Weights of a small transformer language model: vocabulary 8192, 11292 steps.
Each number is 500 + 25 x the weight over the matrix's rms, rounded and kept within 0 to 999. Layers, rows and columns count from 0. Numbers have three digits each.

# k: layer 2 attention key, 128x128, rms 0.132, rows 115-127, columns 0-127
# q: layer 2 attention query, 128x128, rms 0.129, rows 116-127, columns 0-127
# v: layer 2 attention value, 128x128, rms 0.112, rows 96-107, columns 0-127
# o: layer 2 attention output (transposed), 128x128, rms 0.11, rows 96-107, columns 0-127
k115:501489500484488507520487501516493504526506456487528493497525517518482508506481477498511533483524459477513554544487505511511461509495478482470509505491485490478467475541539493559486515497490501475494488494518516491488498490496485519495490514499476493476479515475489494473527513502495486504441494505489505500534487525504548486523518515503517491523519524515504501499494501483478510460512
q116:527518484512517460490498528513507483523510530491514480504479498509517492473513459496489510457505534489488531493522498509506497508514494485473526458489491471500499462530523518511472490504512503500514506519487508498487519499501502462493496484509475510504530497467484493503553515496440463490494478564508513499471501515508470484483474506502514504489492470472551470476517575538497497471510
k116:471462524486500512464502458515524515529524509489446506508487524503508509505515518533535503508479453519492519495542489485492489507501512520518492521479470521489515538487459508491506493527483523446519521508508505492512523505506514475532490491531469499533483527494502509476487478518512506484500523513522467510521489485495488478469440501478517499504470472509481513502507482484475513507484
q117:512521497517459520488478495514495484484481485486498520501489473513532518505565475499526516482489519441523477487517452482486473503496484493528457524499526506495508507494475524519481460518513520510468491510500484506511518510505525540493476446499504494517504542505513473497490480500493470521544488471497509501516450474522503517500523462493450508503527549514495509509503470491531522527510
k117:544495508492507506493475520513501493464487520506520506508491488514506478484493480486479506539519521477491501529487512527496462462514508490531521538495480488465510513488494530502483497507527514502509461466516510500508513480487501520479492509468494524517470529514480504488471464499500506517451520526512537525442503482506487527472503532507495500503463506486495474513505552504509483502501
q118:516507478471467511496509524523490466478511522508501497526525525483510484514480477518465515477523488529487466518469497447542509503505550512485481521510473505501487486503524499484530498462498484501463428476501531482495476515493480495504496532548530510474502504489470488482478479521515486530540527512521522492476515511487495501502493490487512537526492497505510512508468473516493504501499
k118:473497524474515497512514538504494506484507484483501504495502535499477512505497526506496514523477514536516490463478470494499515489490515492481482546491518515490508494497497434483497503477528496526472511485485493483501510481498472503466504508509588509491506470512536520480543486499499502480508458482492494488503507517512491512515513490504507451503529528485504488497521478492514519511515
q119:518489497524536511511511498495509478529523507479464466509534456506517470492476480525492493463516482509493516523534506514536506533506494498471501503506456491506479492499522510521482514540527481472507477477497534508475496544502481444486516478535469492504485492476456501489512502549473462524487498514511519522461509520502462497485476548530548524476524464447515450479470546496516519486506
k119:494462502450506524489534480530498523535515435524447498487494492527466512498503519510529500520446458524498507494533475507486528519495512504499496515524496485497468494517494520523517488479407504466505531539511506454512499487535490522495476486484496495500492492461518504506544490499488516496493451517514484507552481496504532471489485507481483502526526506510511522512481502493499505491505
q120:503497473511518516519495472473515486499459492485515485513510523493510501523486493492484458529505427473510494486514487504501472507472487514514512505470536452502516504492467466499516523499525482488550460518522521535508505487467501536496495469503506505521494525483512488447445508507494512481524497469490513527484544520527531492534529451495485498481503531507472496503466463527508518474493
k120:529492521510514544504532519498478489475524503552507530541490499503461501529503500503470494507465523480496468464471501540519484499513543497488522476498528527519485483471517483473481512489476483492505481511490495493489506481482514490483473494528503508515476498476469502495502481485506507509508485515503498499449501474524499505492544549461503522495474491495539537511495542505544487501504
q121:476501506487534491503484510508476529499477502530487541502464472508480520500483535472504508448489525508499512496540536544503512490504469484521475499467470490517506491503520483462495498503476486477539527527465484504518524508562491513452509473472527460536520473527482525516518492482469550494510484519510478496515483497491503498484504483526489477498473511487505489515484508526505495491459
k121:487529440508507468476514480513506500527487522505518491513499512478514470506497517466507484456525484455496520516512526509501513520496487501486530513494455454529505503501542548545508481531496474486532514520517502523483519530529509482494534485490449507504481511495498492496525527466476487489462511513551503464557514493480500504484460508499506516479482475497510518470518486514463533469492
q122:494518508515458491476519509477485533525489486471505502506475481497496502486494491508533518522481510470493513456486500493475469507485467502513469524486532503478501509508493528502512503474489528536478538515510480532507511497500510522507507531456529483518488500520507515522504494460536505471512495515498448465521506495485551514518492475496455518514482525464472527478554493487508502515497
k122:500507498480489503503472494509523516486464511476550489484504462517534490502535481526512486507555517515494520509495508454491533486497487526495502484488474479498512495517518481519466492506508497497497484480485499508490498488500501500516512522500441519482516480527478473473496517505476497495505509503473493502483492510510483495489540518515513529516460493492494451497498523496470520495531
q123:498476509466468486501503536499470492478521490474480525541507469493507494529489493470469516509473515537502489478487482481563523469502521478532479494495520488496517499482499455495508500474477502479461452523501497477512502480484484497503497487504558475476492513499491483481463492519507513474529478545488498477503526500521517514552530509488455509539505497514516521530465461523492492547513
k123:503533522518508498545498519476483497442498541508504509528516543488511517528510487527481494505551520502513502527507527437493483480495505488476490523487497500495461472483497517497472464506543517517464536505510509485483506486494483489489483503518491503490460474502512498491510486498498502473485504478521490528491492498511442536505490514490504439513502502458504472474530532512513531510493
q124:517502489502507530502491543511499463512504467496511490534500536516480480493513507470485503475507482475487487517516488496501472499505497516509532477504493485481464501504491496471541502495512502494494530496526494516511515480485501517454488495499492499499502512450520500518515511495490483554528485513491505485509534536503486512489476515482499516477481521493522500494511528496513490483502
k124:485531503485521512518482498528496499493509480478478525485520491499488490512481552464507463525476500478501497496519486502505499499507531496519482511492483486506509531489478494495523518530482482487506509539495499506530496458500514489510472502526497496504502473489525512472473505479509500461534529504506517505494514494498503533485482466483484495540523493491496503513489529506499467483517
q125:487479494519537504511450463493503490508505496483511501500498453490536496463522489469508490498488501476468525506494496511559514501498478527485491519481495489524517489544519535523488511543482511454537512528477500490455529530519497501515508473515496486521493522518491464483510496496463502497471480485502536545497490492483495500476508536511505507506489479503482450468484540552504532481479
k125:518487486508508523448533490500472516540514489522490496515484480487475488489544487508492513493497454510467535503494470542488486517508513542508533481507443535503515509501505527510546499469478503506528481481520488472483490480481513520480486498518464505519498532460468513541514477491516497510462503500495488502529478459513498481469460551488478511504492499490480529499508545493514522484504
q126:506507527491463522499509490511509510464489474513482566508495484498507504545487495464491512503487493461473479492505496508511504490496500484492462523503508502506516500503496502507527488480468499517482527545516499489507500525547510482487505514465534466486490511506517495513489468476548502504504483504501472505552449498495505522492531492492511493510490550509503484484486504523517497511478
k126:518533458484494490501470501511499509478493505466536479516489511485495506487489516448505497506503495474517492507451474502502514511500488509494519516506499464514493498533526507532470493502507498541509501504509498469494499498504494497491501475502494522485452474530525499497529523481502494494474546482502517466496495513470522502513515475505503527533508496476492525500506518507493528482506
q127:506474497518531493520499522448474499528485510460516455496490504497467470489489549492470501505524471518551523443495512551516516479515466481559547507508496493498521538527530489529500508523520467481477502448523519492481489480513484502490500489529476536492498518487508509485472495463497507514456498501474474503481533503543528514517518488482502495464500530483476507537509507500496482480515
k127:498520494527506505538474510511513510492501522505446492503496454492497494500493456489467480506484527528483486525554504467502513535494520493457489476540495462488494479452502514508500517526481482486484478548495471535511512522520507507509471534509437499507523485464543488533466496499544492468512496492475482508494514460504493508529510496510484513498498525488520502513484533530495481505514
v96:523528508508550488489480543482523559486494502508514534484491485510496506522539498500466479506517506473456509516445490517431500504527496463552556491488530493480508502519488469518480479514500533508475464499525462470533550476506512544528481457526454530508484488495508477507488482484517465501504559468519523489479505524498522511471494454478445455486497491516494487494469520486480560496514
o96:448508535521509469485476505472511519500484491502485525509459475495460560487461546509463463483507463527580527484461544535495511434465513499497524440485527507491478495448501508471493492523515503522477537500510495531529539464484497478504517520479504540520519523506488514529529542473519542509463450515498477480514535517481520497523536466494506476506481470520514524508528481488433470545491
v97:485511529541476518520478505493478478515520502483478458502507523489538500497492495480482532485498496499495511475490517491477531525478532503460531476521502554488473502491503581516499484518517524543483495500548491487466523529508474518524491517499497493456493505489518508533553478535536465530473504481494487527481455489521481493540484514471524516475503462508503511481492492455469499491491
o97:552510544515523477455543549529507482507495549470540462531505511523527465500472488506498516459515521521528509544494463460529490562508517534516502546472467513483474488522496436495514508477495512517465458432480515475540494476482474490494503491477462521494494504513486483483447527525513517490545473503468527491493505516508513504475506472496487518525454521508494549489508459491499465487493
v98:482489476472527509523524516522479512535494513506510513517504512490492489519510517522501453482500483514508499524500498532481491511511503532514491490477473483502480499530523472486488488507501469497498519486463508491474500532480520517504506505512510488534503474498484498502497492478492509500474495490524474465507508486500480527492494486480499503485488477490509501453522487524513490489494
o98:505486518471489560505504449454507515500472500523527501487496493511469482502514487500511486521499481449476486484537486494492509501515512473484506500539484522526527509493504552510454524509480503517523497501506511501491467511512558495518485508533522474500487481512518523530501476500481492525481502487491498480511459493519482492512497489498483491511512460506496471514506517522495532501507
v99:507520512514505510515505472504494507540497515479492500493502515541490487492506478495502543491474485505512491494513502518491491511507474508488476473515498503500539513509533485463507484488493476497538559461507480525501470503499510505531495497480517469494493499494472522492544509509494518536497541502495479513497493504490500529479510487513491522498481453491492490506524480513495504497460
o99:531482489500489567469502483470485505467488485542495458534545495502519444514543493479527519505505486510471479530510458504502508547542517520486482552527519489500484506512493474495476488468471492516540484502486505474470492498518466528483498457517498486482506496502478484494499469516479479538514540470518531493509475519477510498494480517490520534503500495518525493489490528496524513443524
v100:489517521515484494501474459493535512479515488504497548511560543473496498491513513500492531487538529509498491488494478484486500507504486471447487481560508467498477539477494538480491493469514467529522516535519491528470490523481494497517498521492486483465514473493515510505514493478543506490490521503497498509487470484520461523463500556500529541522480475509505503500564547532484472495480
o100:513498532472499563491527467488459506527479498523519455520484482509488514518479501522517533498476475488451505499482453496498522518504508525476453532507502536512507503501479493468499525520473533519515527485500482482504478502476483486484512485548477495485510534439481508503476497524497487477522533559517528481489528477489491505465477491535531514506512474476558487492500500501542511480505
v101:536534485518449478506480468498498462469542482510509516517557476480496527466491463497502537467495506481504501519508486471561472481489497501499500508548529500513477498495493506520494504465506475487493470504488519480514437503472496486508493524499495507494487523493521518471524503470488532476517541503481519522485515477492518530512536540541494489539505510495518476437554553523527507500484
o101:489488437492506507491495462527481516494514498489502503466485502488523576518494468500519518501495487463444514516487520529467482517490437521480496533479518498493511496543519575458503481516498465488509517523498508487473464574463419515475525503500480483517479508482488484528466469522516516494503534535529516532494488513494508479496507520516507515468550511476499473500495549516537458445490
v102:513550544540491484507486474477541501488505469467502531486545491478524486484514473475503504508527506493487493474518471474456507490490487472474504517503490489486503495502501524497495511495505512546530484512521537532486472487495493493468504500499522487507513523481506496502518485540515504494478524542504489538467482475507483483498521515512516529498496521522517495521554513499492519492515
o102:487482502510514486528459505494502467497507503519482501530503468518497519534499499538491486444510474533487506490483496500499533482499488548486488531479506524496507523460489477488499503523499521511487503476523476514517523535481460483518527478502501547474481493483470509507527506516533479465514497537513509460521559493468504500518532483527510495483537468483526472523428487476535510507493
v103:498526530535491519542537492509462532483516503495472520494516501515465501474517524583483521500513493507473468529501458505441511518496505482507542488472479484535476498513501522470483496521494499495477493502542517501507532516538498497563491498531493505456472505478500527505550501501502500503485552471491499520510478513500472505464500466473514409496486466484512497482498488488489528492500
o103:460501515526508539452448486467491524515476500486498486529449484475483504503510507491499479485490452516560529502486481498494508502497483573515520521525509498516440503458500488508495498483505517533497478458496490495513496479479480512452516517491539490502484515557502483531484482485481491509471487516510513450557516578499520489492536481487506500525504510512570506534522544447507487498477
v104:516469478485523486517523535531534517479510465514496497493472525526503488490480525521469476479499512500495471499517502521478499513535485485472515454539519495507461489514483431503453522525529504473473506508498533437514510517491512520472493507522504506555507495508503496484485497512459492441508494504509503464478509521488495475508512466476488464484489508507496492416539515504507506479525
o104:459489557503497477515451507464521532478510497543456505552505482512490519479500510490471444466495472468501488468514509546502510511523533506488535502517477492532490497508522528499493524539533514506533496513475507537491463493545467499495512508512500471516494470508497498508495528502479476475476461495521477461526531553533475462471488508541511514524533468547501491492485508477472504485474
v105:509488466475496490518527523501524498498497495497515497505476454519495514514505512516503443538490514509495504480521498523523498504505482513532477532483502490473530516491516434498514502543519473506497447527421512576503484488489486547461518489521488500563508469502471502481483495484505484507508445494506494487488523545499540464513532473503463571461490492468505511509461481503517498504503
o105:529489490473498485536484512483508519503536469506498521494508505515519507503488510497488484483507491513476494465515511505441521468480510460492534419500530465519514504500510545552454511488462477511510508533518486464504526533525555519543488514508528506481486460484502508502519528503490493484524520468502476475459527480486500502518508508509517466473498483508441477486494509512478541514535
v106:472479498513518503502483460498479478460503489471504472457455551482537493483487532503487459534527479494506545477505517508476515497493506506515518542464468509477496503480437507490521532535501507523502492518508535488474530487511503521499528464529512501510505522509522465507467507519528481461467489496487514516529487533494478457538451492483497471465513485510505500475489494487468499503520
o106:503499549521474443545489528483528507496525508488494507479491487513507504480475526501490477455501495481539516496481530459544509499477504447563530458509473535507507526466491462537523543522501509501490488445525515525533479511490529468535507500512508539499496456531517493496516525493522475474501440474444476500539553498464475497512526469517472488499497497474495494523488460492495524574488
v107:509505448492497490517497506483508520491460473470515538481464547529512486534495492487559463501512475490508506466538460499506481505506456495464496495509481463477547493501479480478500509502476504494517487538501512483542480475515512543503530468499533490552524515509482494496463501496475524476496506520536504455497459499479473478522516459527455521472486523461508488551483488479495529493503
o107:498488506508515485546445504477491496468531471548521508512565479522484493492513546512489460449500516526476498469486514532502519461528511461498541481498530485524519493474529437502506498534493498514516502526500474471479521486531473512534525470520552526486466465524502511496505480486494484461468489477509476511541519500467486463514507545504492494483556470519548460508452479493545524492486